From a checkpoint of a small transformer trained on Wikipedia.
Size: 13 layers, width 256, MLP 1024 tanh GELU, vocabulary 8192.
Architecture: LayerNorm before each block, learned positions, tied embeddings.
Training: a variant of SOAP for these matrices, 946M tokens, 3609 steps.
Each number is 128 + 32 x the weight over its row's rms, rounded and kept within 0 to 255. Layers, rows and columns count from 0. Numbers have three digits each. The size before them is the row's rms in percent of the matrix's.

# up: layer 5 MLP up, 1024x256, rms 0.0513, rows 769-821, columns 128-255
# down: layer 5 MLP down (transposed), 1024x256, rms 0.0513, rows 769-820, columns 128-255
up769 098:129193117121107140114129080124176151137147185076168110144126182090087118081119148118137122137168103125152127115118144139101111123130118087231139053092110159172011162108107079081140150155073152117165130113127124117132163077126160152145070169124067130173075153086135146162124135112144140146122183119163105127099095085093113186135136111147087147083117067104110115147127201126101105179152
down769 095:120093134107105124126167167150053173093139107129147096180075109134107136080124045176115189159101138114153115147158110212139136086152122112079078103161157114088226098144121127126142108134179120134109183145133119082161076126155092128130205114109135094128150161128184057090172098085115144123143138103122162180157140170144110092128161152095197122144038152119143083152134061143158172092156
up770 110:153148126123044106157135145136179103143142115049135101104157168148117125119115133120092147067113125184145151117100143128158146112135198151083075094091170135108179131075105191130107138135147111126175133148150135118128155140123095127176149111172155155093038177184126150103131153156134086181096110083141140120141145096151141055075114162097093130133172146106073173035125143167186186115153
down770 117:112106160145123197112166103080121098181123121092135115135080157118151127174101109167054154069143192146154108169125120159184154124203135125141133123134131147152105059099148177169165117121137133062094142161152129155158099149158158104181154120146177167095153074109151107121137152109069148121143114136137127106145094095104135112153058112100166179124147111074112101125120136127103093120094
up771 094:072095056142095050097078102105146111181172089175130151140185108207114140159182177119146123145136081084139085136161072200106150101126158167129101150089148170114142137155130125118140105125148128103137187136102083124119177125154131134086132135141136141133086139107157141141088136170115083146086130096119141117148105135111045108138160126180047180110146137106170125153121099126129166179123
down771 101:183092127126132127064167123149092112084098109104082148108143136163201117156118085136107097087121135123149139110124147108102124080117114101122122123128077080111150086129100095100072166122127156156087124125147157156148114149133111173180143076125107029124181069173137142106113112124190124126184136119113131185024130145136178138149130061078138073077091123102119103117081127156164138100140
up772 096:103095190134179103139080117130094126104108089187088137103121156150098104070124134144167112120129133101112136193122119096122132098074124131027152118151139085114126132165108153133178060109118151148158151140106082114108079141109133159119160089154114165117117112127098078111153133089074155171180146174160093140110167162156081118152115126147186091095075116156081114072072119138159144148108
down772 107:073102103152123123135130117110108118102101102142162197156077115146159125136112111119145067086111147107130084160154167146124135117123136178118118137195130117134133070147163137148143159163088118137103062115063131148116143143101084161137103164140107163069177190141067145121100146125158148166147117129187103149149082149146172115137175077149205166069156125074053100062140136100142153091179
up773 099:139128082126177134152150114157075123119167141112127122118177118179124128108118131128121204132074070171154092103122109090146140165129049117148107086179187119124113142178138162168149088144111093081227177137092126150086139131114160169149202108162120140074147166132129158148125130141091089135072145110145113101185121189168148079139126163143135101142125091116155111129166149159187190107122
down773 108:142141144176193164136075163113096109155142184098123096100113212096112158119142115089124127148122123175082099088093150150079164127150151148121168134113090148123079078124094139138125082107134089136086115143175150107133096135104140065102113080139107180149134091143112150169100121101168155133151131174103117123118099137123183190118142099109121104116172127077041140149138099112093096130130
up774 097:102141129148108235098130083048083132084192133165083178161123134114156209174109161177124128111155132124160157112143175151108121132124162152118107168165086118139202110136153120169110174171093122119104146164161132121157145144076135082116188159115177105115156147121123108125091149072145186123107069127107141134089126134149106162131140087116124134093111086143094110133176151121139078145072
down774 093:140085089171078089151127128112143111164132140086146123126148163122150116153146114122134133139131079099074071162136083152071118079095145139114139117135165163123135177114058140150091152109150094093162117101135121093109155110174073200118113131117120074146101155110064138105180086148167135131175172120112206150129088154166130093140070152109172098073134165103078123187148060087161119155098
up775 093:077150099154149210175090134130121115132152083094112095177129104123131113188136112097089110170071083120135090140110106155163146172156182153092094102178106108141072139156144086177159090159142052134148133064158136120131129180095134105083093170200125145135112164145114180148156133083156114126130096186088135108117128161134121090097147093107113143135124068140105151096110148181192159090163
down775 097:144140108159071066129164109150182115079168152121112147120075138144145121162110133113144131116135143076142102154135130094147083122121095145136108146124101101122186126104138138106126092075146157112131172194109085102134064063151126136172150165139153192126077092117121084093064090133092147140139150116112145141087121039134154131100129145110150168102150155145124058115101126109112110160098
up776 093:136106155136120140082098103135095173069190101107093146093161134135117104129155124092176168133100103146181122077138163159132112122125140119097103097125201094153150167081141123111157083120135112163108078047145087064103165125179097132148110079133140139105108178147086149078073154151092158172159116106145060171073136195195177175140124106112124129130126124076112144138158166124130125167068
down776 097:111173114162133171159152151120122050158093151111112093160075058169164123048108143088092098144102138135111116115090116126169109149119163130137136138186153115121106094136098105053100138134138165152131178131152161179131109108099118164133123081115158173152127125095139155082098162099159098067062141110106128168190114087154105146102113118085121130097135080166133147063138100158154191156148
up777 102:118130160097103101108130155077129155197163140172103220136141181165155148127094104104129120159150187171123083147156083065126078155159095105126081078180201096140150104117136073125118135158190171119152160118097151127104123079112197107111118139085136070128102073173108100112196175126083158133137151128160087124156127131141124143132120126116123121138106125118109079169138138122168156164100
down777 096:134152117168101110086190099150091098166184119172118110135132133131146166149112124126110165134139106146119120110104106186121166148128134136110145179154133124132093086069110122116173132089129114176115142153084107106205156102116091164160124141118189120157122098118179160141120169193070124134115088184079087103151155157116137139114124120104114089122108128113084108108137118175121118091157
up778 102:087117122096099110110110083134098110108103103141163122115128160104131133184133130148161088125181127140109152109142126186115104129083054120132083190124145089126079122123130109119106011139112097115161153110133114141179093168189127135102162135123195098108092198102140098146124152081055119150124093155109110120105080107158116168119154085100159161115102124110140107075149124139103135132166
down778 103:132069094115169181142124113150171116129182149128109110093173151132120103146160152103066069152170115123171131195142145185062147177136133171099100053075059113039135115102108133146111191161101121168098099056172164154082090135119135124079098119104145127150135136187111151169187140129186128105124140125084152076142091113117162095122077124170103131171116154129051150150148175106132154098158
up779 105:132095176190145170134120156198101142169125145109126087101174092159188123177093153153166128145153189082109082092103158123141067125133123162135111145178166115129109082097123086077072145128091133101067157149173125130144179119124139167120125126144159113079152101117056174149162098129152132096100147149098173096130169149131176165139099170151097092167080080112166082201071098109113087168111
down779 096:146099088104137130115090130067197116072136173149145181150085178115123111141198160130073118129097151141163141153150118143120155104102139075153094069079105155117162163147137224115187112122168128161118104068089149133088103147124098117147128150188093161069128149139176063134111129118112159167177113136095039134138135123145093133104135105117158133056186144067116126085127137164122166144169
up780 101:173126150102110148082179152139091089201146157108098083137149129147075164172120144179106106121150111155148098086087063074136120072119126136153168162161160087077103129116142133066158154135142105178125149129118100097130080151148167146092098127122128130138139118077177161108086119218122133125096117097107169204109141131149077102172170142120131083151097207103122117127117100123161119150139
down780 096:065128154117125133122124099125175098090111099105167105118150108077112102078122075080145121153123146068138133177117158129088149180142158094122097143142061178224178143090133121124139128128144129146147125107145170148164158071139101101156154129169157121133110157158113111174182134059118133186141137173169143063096093111076173148074150163119091169125158124144159205152140160127072099121112
up781 097:136118120071130102074080086133127102123147139070107115099110112151159162131145130120099182144133139125127154180134140114108209128116173114094111140028059114165092097114111079188096118174167154156137141117140110137138168122122149151083085173117139140125121117118154169178131152151159095136123183165150082175187150197143125145127117145122082131077067156091079107168171115142083086103133
down781 097:119111148202140157172127155188131073139150132151096113125149131106090131091182081125141113103106116171075120169120129102120096126151108171160112173171138098106089148091063171094123179144074124140121130116093132050117063169090109146157143108128179102168134127117122104141101116104150120135159135103167110100137091122136090164134075158094179143123108101140172071108103098115125170157097
up782 094:120125136134113082152194157114154116171144140141101118159087138102170116110131176174139097160119141140157106098110122102170157169114075162097142100148171123205120135153091166085135099158130111080162096140152177108135164119121086159102110103159110117137114199094114137124099077119107057120107117173222140107099205101105114132093203097160115121137116096092156150109112122094109116093122
down782 094:113146140112095177129127063152129132149127103132141148100160140123087195142141051107082081120117155109163085079103102111128133143120092111192115094088097136091165153122198105143077126100146089126076105141103072134161100173106128077104053106117155135140181073108090219075140123116127146097147172143062087128132052101090163092158068079152126155138131138112167081110140128150125125162122
up783 098:159160178149135093187166169171120173140089180090124084049161109180139128108109131121084125147169104186169087141140082150166133130111107153095112133104125100128134109106091144141122177124114133127129156159126149153090189150111158119136122159111082109121125120137133101118155125097095145092199161116142131133112111144151129116113094161152113158111139165133105162167163129137115149134099
down783 108:095154104085112130128119140143120143119138096182119042147156103111120144119170127079125135098146148165135150149124123181126144154099109094104090144079118173148140109110137187084172119096078098142124138116219181108111149174149163124106093157113056102111135151180082106098071123155062150117097131190175128136126122071111122172118140059108152092121105124149130122143103095175131132171096
up784 101:158074057111110150085129123103064130169079107144081059115171107101136135111134131048130128114132136107176170113100083100130101188090126060104085112115139121107160140132116113159098155134169123127137164141112071142140137132089145147175127161104097128156201182069095161121074137075070088141151116107121126045209118120126114172163163117102114106126135134179086087125145171122151072151116
down784 109:137141140122181117188130071149109123153186192163180123163121126120094088145138124199230085104148131122141147115128132127081111152090089105095143172156164105139125210123133078048154098143150161133154138165116115146112083092143088162142170149098081201096078144087132158194094136124110173123129169087107147152098155168098075091132093127087117127096146119110124107077159061189187161113152
up785 097:131153146119123144136120119143163190118090120104163116092104133098080118143171127149091077079122167185133135149134161186179067079089089139155086155179161125147124054124172174120111145121153129171150137082134146171106088161123131154123115093094199095128080056108134083109117114135135174125133044126181104082136117121142109138167094202143063124141130113097144173096123127124144164141051
down785 095:169178110148164124139166146116096122172221166151118107135046177111138113135155121115168105143065155116097074159136067137127172130093097147096125144095126117127106128158103172141141066121093093111114118187134082127148129111158084088140144108146133158124158186089112181101115171116120107142167157152177169092123155125104138105118084124075139027152196110134134094129149129113086159086137
up786 097:091168115193135024122114085159156132147157197119140200119128128137155128064118072105089131128142144122129131124144203108152144150105073123110167070108128093166139173070100117084116106151090137110113151111186127135076176094132141121152056124110057154089120120112131165112129121119117168124110056111102105140167142145145110094131165108094155129116068163103149090095121152130117076170107
down786 092:157111171081130145133109099110125142139170118060104120184127112174149165165166175136167096119138130106122092153128075117180134073090161136155139182143091144133157043144130105151163088132167122149144106145129104078144107039072140193136201162113133061168181047111068130150162148158167113136122160082095129168093156130162140082127045161152102106133169095122089119106089132133134167107134
up787 096:147158046174177163109125119143099154164082155125079159138144125114124120174168100178129082077156092058080119076112174138091116112093158088111134103065136179120134188146076160083134085144112128120070176119127153135118144108169153105129187123165103131131113104085135114096126102154100153152138106167119077106110114157123121169109172148125174139057109169123094112064141161172142095129145
down787 100:047161137107142129165126160158108055078065121113122139181140095142110069158120147084088123134118122129111114114107093144167139117155116140170156097169146125112102131171136089134085118175089132135102159146114070117148090138129099118150145125122153123177168137139149142159159082123130081122156171150090150092086088216073131157146095133104069140149137062089089087113101164165212131127092
up788 095:054167139131098088121103117092201136083109148115132110130179152124148085060158113147106132135094064097117137103130138117155133146101080129178151214196113122187109099124153078144188116136142109136125146095128158117081103142067184149083137147130115115131155115153116128217159100153142103130129156132125126076081172128125205127123160135149078168145112117119109134111151140099186103074134
down788 087:141129083098183196108123120157082166123154129111142178178144111123131120156126110101140123086164148153140123158174140187140132100162227151126142064107187092075102156146163157174104121109153167105064092093171111109181152130128138092139118058185157058142112139116118156087080134147145131078151095094117079128193179080115145086156171150125160132100125123170133102122125118151076159111149
up789 099:143122130079104063134131132067138145115084140113060137164178133077152123075123142161094069107065078071112102125158121092136106155099093096120116103115156160176163108132110166122119111078125147083194069139107125118187101111125169100102182124167079149055112112120100067111136118114100073165135178068184174137128181156130083111129117124145125075129113112133131090137161136155117094150134
down789 102:122133097105120131146131086148055124123139132106104129154142138101146165131188161144144154111165160197155190127077105100170129131113129145088127167149098092073160133150137098159090047105137094070107174057102114099107093125087153128095089078104159112194119158163153096124113114138116147073106126163116113132061139132187109194104150142168102089137107185090136115148086121209161170098142
up790 103:119114146124143180109138073078127155143140118221159131169147191073111135156104114164125169174134154101133191149096153161134104122096153100155097165107078111117066128154107124106101106152160140064108144164177095124112164173154191205095150133133091099101121147105174080124170154073197128143120130105095095127147111174116079165198093095094146138114159115085150118112120112144113174088086
down790 110:192104081141117134126117115182186117155168142177118117126167143107139127100119110121134113160144132108122131113120139135084056095143131137112099090114172101141181152076155127089169137079136117173134106128124175130091119166132148153107108078152103104132089111129068126109151129085097139156168123141156204102124150111056100128131141132073147104097184095139155130050135147151150181123075
up791 101:089123079113128093128164131146170141166145118190119149140149117141129112104070065060148133127122150158157110128090099159168145147124181139109107125091154086121151173145092184120115207151120117107118144162125106076069089151111090118163091087113160107109061078117161101071138077122106115105154142161110155033162127122126110112139160117134171074058077138124166039105113108119082148072192
down791 108:147110122148144198098105130117121084173132096089148146125111124132139159131168194123123082135172163138114112107138145136091162144105106121120143100159122085153126162100141095180177165106060126107132172119137159107158159097123115138138134084125147178104132110117112126134143162068105103149127098095196094122146105103204211113146094117102103118191104151171118156124189156129135127086097
up792 105:127121172140105163171110099082114122127140097123157155094079141121138141159177113137142148100179114102065137159159149148116103194190157130156103077172082110138093142122089137163116152094148167082115135119115166144141102099116114183096149188189138197183167127101170114092162132119076143133083116108157163113099157187088128136139121151143149101117111134190148104144120114120193066124141
down792 105:131146175124123135157107121097160155174121147187103155152101130124090155114117113110083153200121156137189084162099052130098155098100092096120128146116102080160095161084149132079160199101125086190092166048073104134122120137224164221115142171158167150113121154158110126151112098099136081115168099125112115137141171098154101137062153104156174148110115154156126111121124158146105159178095
up793 103:062149125084148052152122096166169109193128106124139123106125104088073133147128114140123136135115143097147096115118101120155079173080095152119141104133159154108060175136173107113151100072071175114117221117151107120119122181146145169146144142071086134109139114109111066112056090163078126143164118091151121166145194130129117162157105161151120156090093079150083126119142141147131182186090
down793 097:091109173110144161139128169139089187141082119100107204089140091134102061154113138092159095144163088123100158122106158161140130116155167120134123217169128119104164118112158099146113140129109069119123149183088130178136201127191119120164079126106108100107153186141123172147146139107119117179065121183080094145134100141179133175133116140074185135137104145103120101133132154092092150081164
up794 099:100126112117078077200114195082102129119170103123097154153088123138138102121150176032095109135126116192162125124181121120138153174085151170116135169126132103156130113122143060125053131140085112138168154112139127154154102104089131094173159152139111169144132081099084114183154129178112167178137111123123117173126144121109094158125086123129143155138054136143126134134151092107131182154121
down794 101:135148115095105135070124095121124133078082128092141132110080105093091168160094117148156071116131122114101137079119172060160175137164109089123158112142125146056077087126146175154182127167114107144100109133091163080113134160112147078160171124110159153167116127118141124147192100160122108095126222131179136148180132123127060225118123141122078170118193183134119188163131183124157096112130
up795 102:145093139114124129079197178158103176105117098146182132163105096123143102065130091032164136149053102143093091101153138166142193110112169144101137129108106222092209184101105133139125127125157109098148180137079126114147145154134093138144116152118138041115143085121134113126167104075107115183092157092129130148154099132086152156141081089094141118059118113176114166124171123124098141086113
down795 104:129117195187122119083113145143139127141117151162166120122176103091091146137086125160130077134098112169155065068114091166134158108044203166152133182111129093158103107080195097131158122102123127144100080146113100135177103105109169127130103092117112185138164154102122193142090164126139125136090098165100124193101126095116151115163152156137126136168141170108089122162067186093136123093131
up796 098:133078136111147112107151154061117082183163093116157069178144158094142127146133161112139197160123092125109099148104162131146138124137132120094128112124110173129200103100110182135084163175185126167127148150101096130156176172164123117118139136187129157147106142168149128102078120156097120072085123197124150109104088187162147127120113118112117125112127137145223151122142145105119201039146
down796 110:086098091105127119120193151138187132104150130077158084178141117154145157135077175127139091127123129188126093204124069061087081159167112141198189183159137128164182115152140121167146110183091139113133057137097157145110178125105119105160136151080127111127176106166150100198157154100136095120110138156106140130164168134154106104140089071048125199138146145142149142165130084131144142127108
up797 099:073148116126124162124148118099156143165144065181090092129156151170158139095190142154187092156151161198094158161119080129126152126067144120141125127116115140160192096098105197112122121103178113110140128179104096157145145109204126124100119147134090107122088149118100115055084097150114155114144160147098130162158160181118181123115090150133101162116145094123129043105147125062086098071114
down797 101:093178079151136106135111121120141116093124144109124213156099085179142126150101178102122104176133105084144169070051094172165129138143122130142154182163109142151137123139084106157092126142045121079110117057095138132181089134112130176103169087209194130123096155141153128130183139127162107176139165146136133187138120108106124108180109130143121130135083094132084070127119142120105133140130
up798 096:162148126148131173180109089110125106119099115067120062114095155143157173117119123153206140152172087192131110132124153099125128068120116088061169060148160129112115128084061046103118148124164145090149079126177133183160119128102169131081163125099128119154211159088130136135176138165133132166112121095098218193101154104124088131144141166150098089109127111124078108084100121138134113109171
down798 104:104091133092108120098150100176176133145224144154163143153092122150152107156137179197118087123157116099133076065163195136156117112120108097123146147122167114143126134183146182120088166121116057177115095124121208153111137116164134117143163127203188129132137071146106103149115117084178128118186097125138131130199116146138169201139052091105167115130178134123189152076161162094122104095083
up799 099:122163133165106091184127146094091119077079145112134160101062148105147144137089072131123116100083146150123096142201136121133136132120126191127084082118123118115108110097094061135160169178121123136153152117143131125105122106152128148210119077123113139150128146075122195062119146144067098136138124128178095145145146075176143119107219052130082148145137170151079103151225117121163149120121
down799 090:166118089165131119134082136122138126146145151096093114139077110093129171134062108131076090150162171098142152123110123166119207157153057119094164091110120120134105114183137142104077126108038142136025120115145120201146090144097140168125084121082133120148133128191106109181073148103187181109150151145090131140088177187090158111108078174219118104161156088143141112095043090202091089121119
up800 098:136132130172117118078141115176136133130156137098152093148142134202145104171147101143124117113106097120097110160144117136086144152111165073094203132188129134144092176139127142150070105082112141142079109121157087171166189137124131148123088145143191092168071132128139105167218159148071173131100103101120118043140129157096151072195133072142092137093158127144133113133050119118154098140191
down800 098:124178078094129093154103182170145116143137115129071147114094127085149168112085096117099146118141169065143126089160126154118157139148140162113067120088177120176145119115139095143196077083145088149118141138151132144084093131182129147112070114109073135178107116100097153082131118137195157167132178114176059133104131129110128168079147143086199159074135094062098159113127109123132119135113
up801 102:129168116148126182143152106141100089118089080110142169133071100139157166056101155195131094168167109161147139154133090125184086177175141104134069135152074112119086115117159103143073158200147149119105141111126097129099162118099113111098133187106092107107165148177113100136173165160097084192123104167122156142156143165198125096103073102080109092161201136092142125137131100138155135177117
down801 105:126091133111110136109148086094171158106110115127186155050078127149050122114162150168123098178118099125136104119104161142151106108158150100125081161108096144134092154047120084085112160055114144091099151098131079096223183109131103117127119127153129099141110171116103148191134187143122139174122124101153099142096086153080150094167082138178101117086098130151152124180080081169135134054130
up802 102:164091118155145124173159156122123125102173091117134124140110080098063103097139169117116160138129116096104093077065103137110116066096148152067170166098171111133088152089192119172135154113115072110131069070082093104132131095173119119129140113150152141171114129160158202139127106165142151149115152170189135134115116125150159112128083111165115123141139152124132046142098147127088107091137
down802 105:119130177161148176195155149153151146195140158147106111136089117105093135180138119180128117115123115102143117097124115100110162184138117143102054139134184047131086107155168107162126084133129158091094139137145091191132096161152138147101165064150153084166125180122161098114127198090144115127074114141110136125117166108102116051091162128133156114163059160141141081103135078115120144162126
up803 100:157123114099190099119154117150108107092099164105161140068124137071114070105163156171132131133132054113058161110133152139085139126092166136172050098127095129143162147205166130147116127078110133155116066123169143126089131080176102125135157092168120177097144054085151130150138103134094078202110115113135205119163145143070132153096110161089132139144125138144088103081107085105114102105105
down803 098:046136152137118172096131167093158113108147090108114093145129121158135149151132145124144173133098182111144083128152133122154160114102100132134213173136124129104071118144119079100128142125129143131112187171119165133197104151098155163185115116037162107126156132128136122105096138086120142129121150147144113138102133084108112109152185127097108107143131126156121146148131138141133063160140
up804 096:128134089113122137107180160186102169099103085105134130172091156192103131106176168153145204103137097134114098134148104148121152161105111101117150109166113164078156129100132220135104168114166122127108146156099140132097149184119104137136103199134115057133173062121177131118141117092110177134079159118126065097099112125148110126110142135177165124130147080123128170177120056138145137125116
down804 093:129105073184156112163116133089118121093161106128133167147192112097110152134088146098125189135107154164085097115146106092083172144089039121126143125125107139072115096150115136065118149118152166118122104140108104115131105105144063094149085133111153161149112113153164216139126113137072148132151158139103164102154113115133166115148082156158176160129098142143144130168178164106177133150072
up805 096:158129119134198102067148111072148127091094080128160179120190121151157109151110068132166095142177129191127064134169142141137141102113121119110162103170116047133109134136121203100080068084131056129131073150121169118160109138217161066117164105158148134097173104116135136157062143115092142108171172147109135120133158158129133150104163098137119154151113152113211090124117139151121098110147
down805 091:125117134114141133180134156138083178142100118095096102125118165134143101113150204109120129126104115097122139108114144163066103128139087099144127135125138146135152104146115074162134163136145181122153179127116091156104170100089186203167131165116112067162048121170139083080187101088092107156126116151098132091111136138097111077111118187106121146095142087110109162125123122142109180155095
up806 100:153116137150112098159136158152188140160117153141139108095120152113145124158057086167189149145169131154154112097098080130163078117148111124092125126161093064146098134118125089092140106182071133195082160125053149131093143094176123135125130147122162142124150124094171118135050091156135169122231105096092155121140137140081193108102163126140184123135074130199147109078146134118084102113122
down806 099:102117088159148148134108150077106112109125143152108168137083051176121082141120110156109087118092100089120196105126141125115150122124142114153114108094155207149157074142122150157121162121125138092151150113166115184157082162073160169103153107146117175101135126149170106153179141122118080186097058148164157140167144129138115150218118142119162166137136157096125147188178094154162146123122
up807 095:083120114139121106094052174094134138133142104172177170143102153112077139126101116149135123128103136162076178189139113131100148150104147131139121101160148081142119096133155146136150073088066134097142178112099082149143118166145125135081154102179159182126203156104148100108150157180161167180156139104154118187126113128088149073192099168122152146047141033172118133115184111121073134172117
down807 100:173113178180140085122140123161135099123158123156114104102108132134109118105120108157179108141183115146160063133150102126088106125070082148124157141139079163175160183123176115075151184105164135120134053108091126153083144106144182163139141110124094095108128101129114152147170082093094072118141170154120089085138144085095114190095088126049093157171158202120181085100112148153142076119141
up808 098:135065112112090107147161098121130118078156140157076104137098083061082109081146111112162170108081106153071101123091166097153106032069136123132141132142164093104153115142076120106126157168164107137177183115093093065098162142167141157193113134081146116110106091097105145101146177122070080092170119109110085141132160138140164193124211102127124118123116190178101132153159146051099083108100
down808 094:110163077132167187147164109092115141144136151119145113142138085192148119151087130159149122178143082092188130132104108113130176100158061115119148154131129131096122098106110102109104137152124147113141172124135199146162178218147124149109170103098129177102166201135131108209100082144076175130126045150128119130188117107099070070132089177155054130107126110090137159105146138145166104139142
up809 100:056146165133128125185193175142150186128152132153099151116062145126138162103152101163134177119141115144153133086145137103152142108130079129124114130156162055109074148172098136101120178145131198108108151129118128121145073127185117123130129147128162095137128159149149146179103191124120184159124109191172139101132127080160140141121162166137080115131130124127053091119123151070099137112124
down809 092:119050164185102150066117078136156115196139135098207099089178117148125120127069134149106082131130079109082158153127122113104133073160129109141162098140114137132144092122140167140139132116119186095137119102148098129154190040152182145131135137129118158134129138083111133139132118191178126093112098107101127099102126139072075117014172057134107129104098116152162118170126189133088114142130
up810 100:159113078089145050185132144200157122096119138072132100124111138133109110182112111128137120118132141118112117091111110112143157003146140122138126144142120072135118070175123103125109129129173095083103109152108081125123079133122169140109170127123140110124161093119126111094100148108165117154116132171108168157125113123148125148094158107088130139107099098108154052115037134118078180124115
down810 094:108169119152137089199099189109137117116170149133115215124145157111161087112160177069183093114096130181167129153138096119130098190121206080142109119122127155134041150128159161146078130122085089106129151146133158134140131130170111121120097119146130126108128114093087128116176120092154123103144150151129097141085131153137132130099142126124142095104143143120072142109103166166160109070159
up811 096:158135145197094056132169111088118155165184122155160119149086103138121121144104075106101109048130134123090179119124131128078114088131124087047134133122102144152116168130220183136143117106153133153139188085135117114175129147165138194215100167135144111150151087125063160142188143150113135139085157131073097108211139142133169157098138114139139089113071107097140129147109113093122126116124
down811 100:117095104186137152171187153064120069191098138123128145068126122172117153117106154058152127114060144166105106133107165159109118118130150191108127129170159110118155080076087124085083196153069202136110124164132125152137100145155089110081077138162134161068158116157058107096140092120137172180155161146151160120182120094080103110085118148105192124120099134120154077100104121111101133156108
up812 109:175095113120127101177114150091133144129143079101109120114137119129097164125162126152102153169194128151102063107156147164123044137088097093084118070148083125160087149143156113100166135129138114150119134133106142078107123169138182096138125144098079100140125113076124151164131118144111121125129124095153170163154048117078094226112157130176101126122124186065120099076148169079107161093081
down812 102:115158087149113103164083101064095155087115192126098185123080207088201083125132179102126078118135111100121123134116127098152130089170127121153121107097067184143095118122142135168181084111091119114203172077127114137111131100157077156145071160159157161113162155116126079138135143158146140131158109131130026135125139114142135081131137107143085129093149098084115136137118126157147103106114
up813 099:112071076160105130092120111164138179165143097145156181150190129120100155135064036111122118145094129096130094098128144108127130131152153153120143088158160088110125093080151111077123118123165152107122089203129143106100164101165118098118128147157213086091071214106088107102150150139124045117058104106124079096131054149150145136138149093143145111101123093155129054109122149136131156201120
down813 103:141152144127179089131081156166145060103067128079098066097104135109161096116123154107100103101098105175099146043161154081137144162155165135109073144162184178145124069118118122197160218165104126090142097099113157097064129122109108116172148096160085112139131127160136109128195153120177107139138217158189090100125168061156117113089144107150055162123085077099094167145136152121137171079123
up814 100:142132123132126126099094126103101058138130101143102071202140176194095157094129121103143095115143147116095117101120147122167152100134136151134147101134152098170116089099194116142155131194148132074215144174058114198142126100190120129157153134095159052121153179138139086163150135118130097128138167136070079114166117172151105134103106111140033117157119131135109106096114157202135104126157
down814 099:145073108152092154157156159156147152086083177098075143094109079127144111141125109138107166133135099171153175105094118118075080123132161068140149176148132178152162104132167162156139093117129083115114181125117100093119149164197190098123130107077175163163178113144059180087094134160221203163082126098147137114120111102166136132106142094120144146128140143138146080116081097094114126134141
up815 102:105072138159119077103207143104137071145139155119160157112136136085098161111094127088137146157180069160153103132141126129121181100120092117145188101103155072175130181163086122113083147157171162105060161091103158136135162078114120084136194124108080092079191176145099127087104119193104159152152091142162087178068167123139091047108109126147128086109112143139175127114144131154212153139133
down815 104:110198100154100129122131134166150139137144161151123090142099142192116134106145179144109108127094153130119136128176139210125127145185178168085156109128138076135148124107037129156055130147126142128164203083185164127108118066121135106158170141207127051131161112133193154116118139113093125096165116107162122129098144136106107103107138061122135090131165145107140069149096141124155130113129
up816 098:129159101159148111157127057120119141122146146126064173129116151138200148146132100144119127123133102156114102120112080129144117145163195092130149152105159087123173153170170132146101162176105077122108134152088102152136100055094108091102089120112184131096113079138038048131085098085128126161106055115067116144145176183147099175196108152099130140086123117164123130148128094164131129143143
down816 098:137015159119175192124107182076142117083163126120142063164168148084160167134139133154143100142122207155143113168111095164145115173084140122059105072099084190092118115186110119168183135082148157162081154134095190095163151153140103108100134078138086123143141073146132114143139129108162079125172156167173116100153089121114102135163059148138091136158088171140128160101163197143106084083090
up817 092:063130119131119122141118135147156169086169115093146141149092120144090144108180064126124125119133135124124116199188137121081088119089154107139133147142109172117122150147128124139124100125123118163073133144081171084093120115153167114114139143132072086181143178061119193068053146105131062155094127118169142113137149105182127165101126168164113153134088169149128142069144106109143138204067
down817 098:133111141100132189144149115190117142123116116145157165131119093062172111130107158145133159127149114066115083119106117126135129172199153125138155128200173111149107184167125147101153141089135133143115161082172132126108142134140171095157134110161098127153168095149131156146113082111160117107113170132168129087163164125162146112125067118142080104161142118109170154112153128136178124133111
up818 104:147156154125173185139105128087111061123121161102170139101165109176149135099127099136159100053167101114092124200142104111185123109124136141142152178152108118120128197088084137106187132131137092145113162156143154087155109110153178154133165108118112137127160135104141134085146098128102127195122127120096088164129180144120138133116147122080074119130159133115143115134078123158135107129094
down818 095:138127143081122147116112150161161144135125094135108084145097136064085100169077127148131092161053104112162121071172198084141109130083100119146150098134176176141139089122179091149076159179179125171148089168113157168176116094086067097172130093166163161164119099132088137099161186128156084137146129178208136106178065121134122116175149183108165106095116111192109099152135120133150121118130
up819 105:169099168055153129115133185061132112129147153063151149114168092125171158121114144194125118156144092097149119114153073104144106137113133111191155128112131041202177147124119105147152158139123088106171177146141217093139126165096103124134105146130094153191093093100122180121044127077122143097091122133127159141128160115127175171131158161160197114136147165114134168138122128141153165127149
down819 107:168086157223164153085084125072086193138126118100097154114144133123131141152083130092118102069082120110176089143182116129107084146118121161157133158129111096142200097099143119091133103142080095112207158193124205155097144157093149120130083164092163121102094111116156152213089121152139095118127078145100150154118162177085076164110135125109106192144063101102095167131123089138183114075192
up820 100:101116101118138162081145151100114153160145126127102141154115113146163161125118085108215156128145104141133125133107171162147167174151172144172106133175191126154153122101206085171134095117181102081110182122117170112090108118109128154153126140176134063118164129123138155120131140141120112110150097126099111057142167130120071116128074041097111180147118107157127134059195131128179059128109
down820 101:098091143106122133165136150180161142125097149149135188120130125102176135076183105064138150082093101123119102133130146102161118096045085181157099071114107107118131132114138156114147072105160138105077103103106140152093131117165134057117124150200058183179088096164102150209178170143159110089135138133137170155142134121170163144193158126102096122089115154132093137141113144132157101122107
up821 099:157118127092132141097146123121093146131158130148137125100167104133033112092137090106129191099082123123156144163086108138108148157131101106079138121142113151102125169059152164130136074144137088144151140153143149119127180116168112123130167152154146155156137139140151109079168087119143115143077122070119155135128133119154090199103130085171089078135000151189179179080181074194153078217128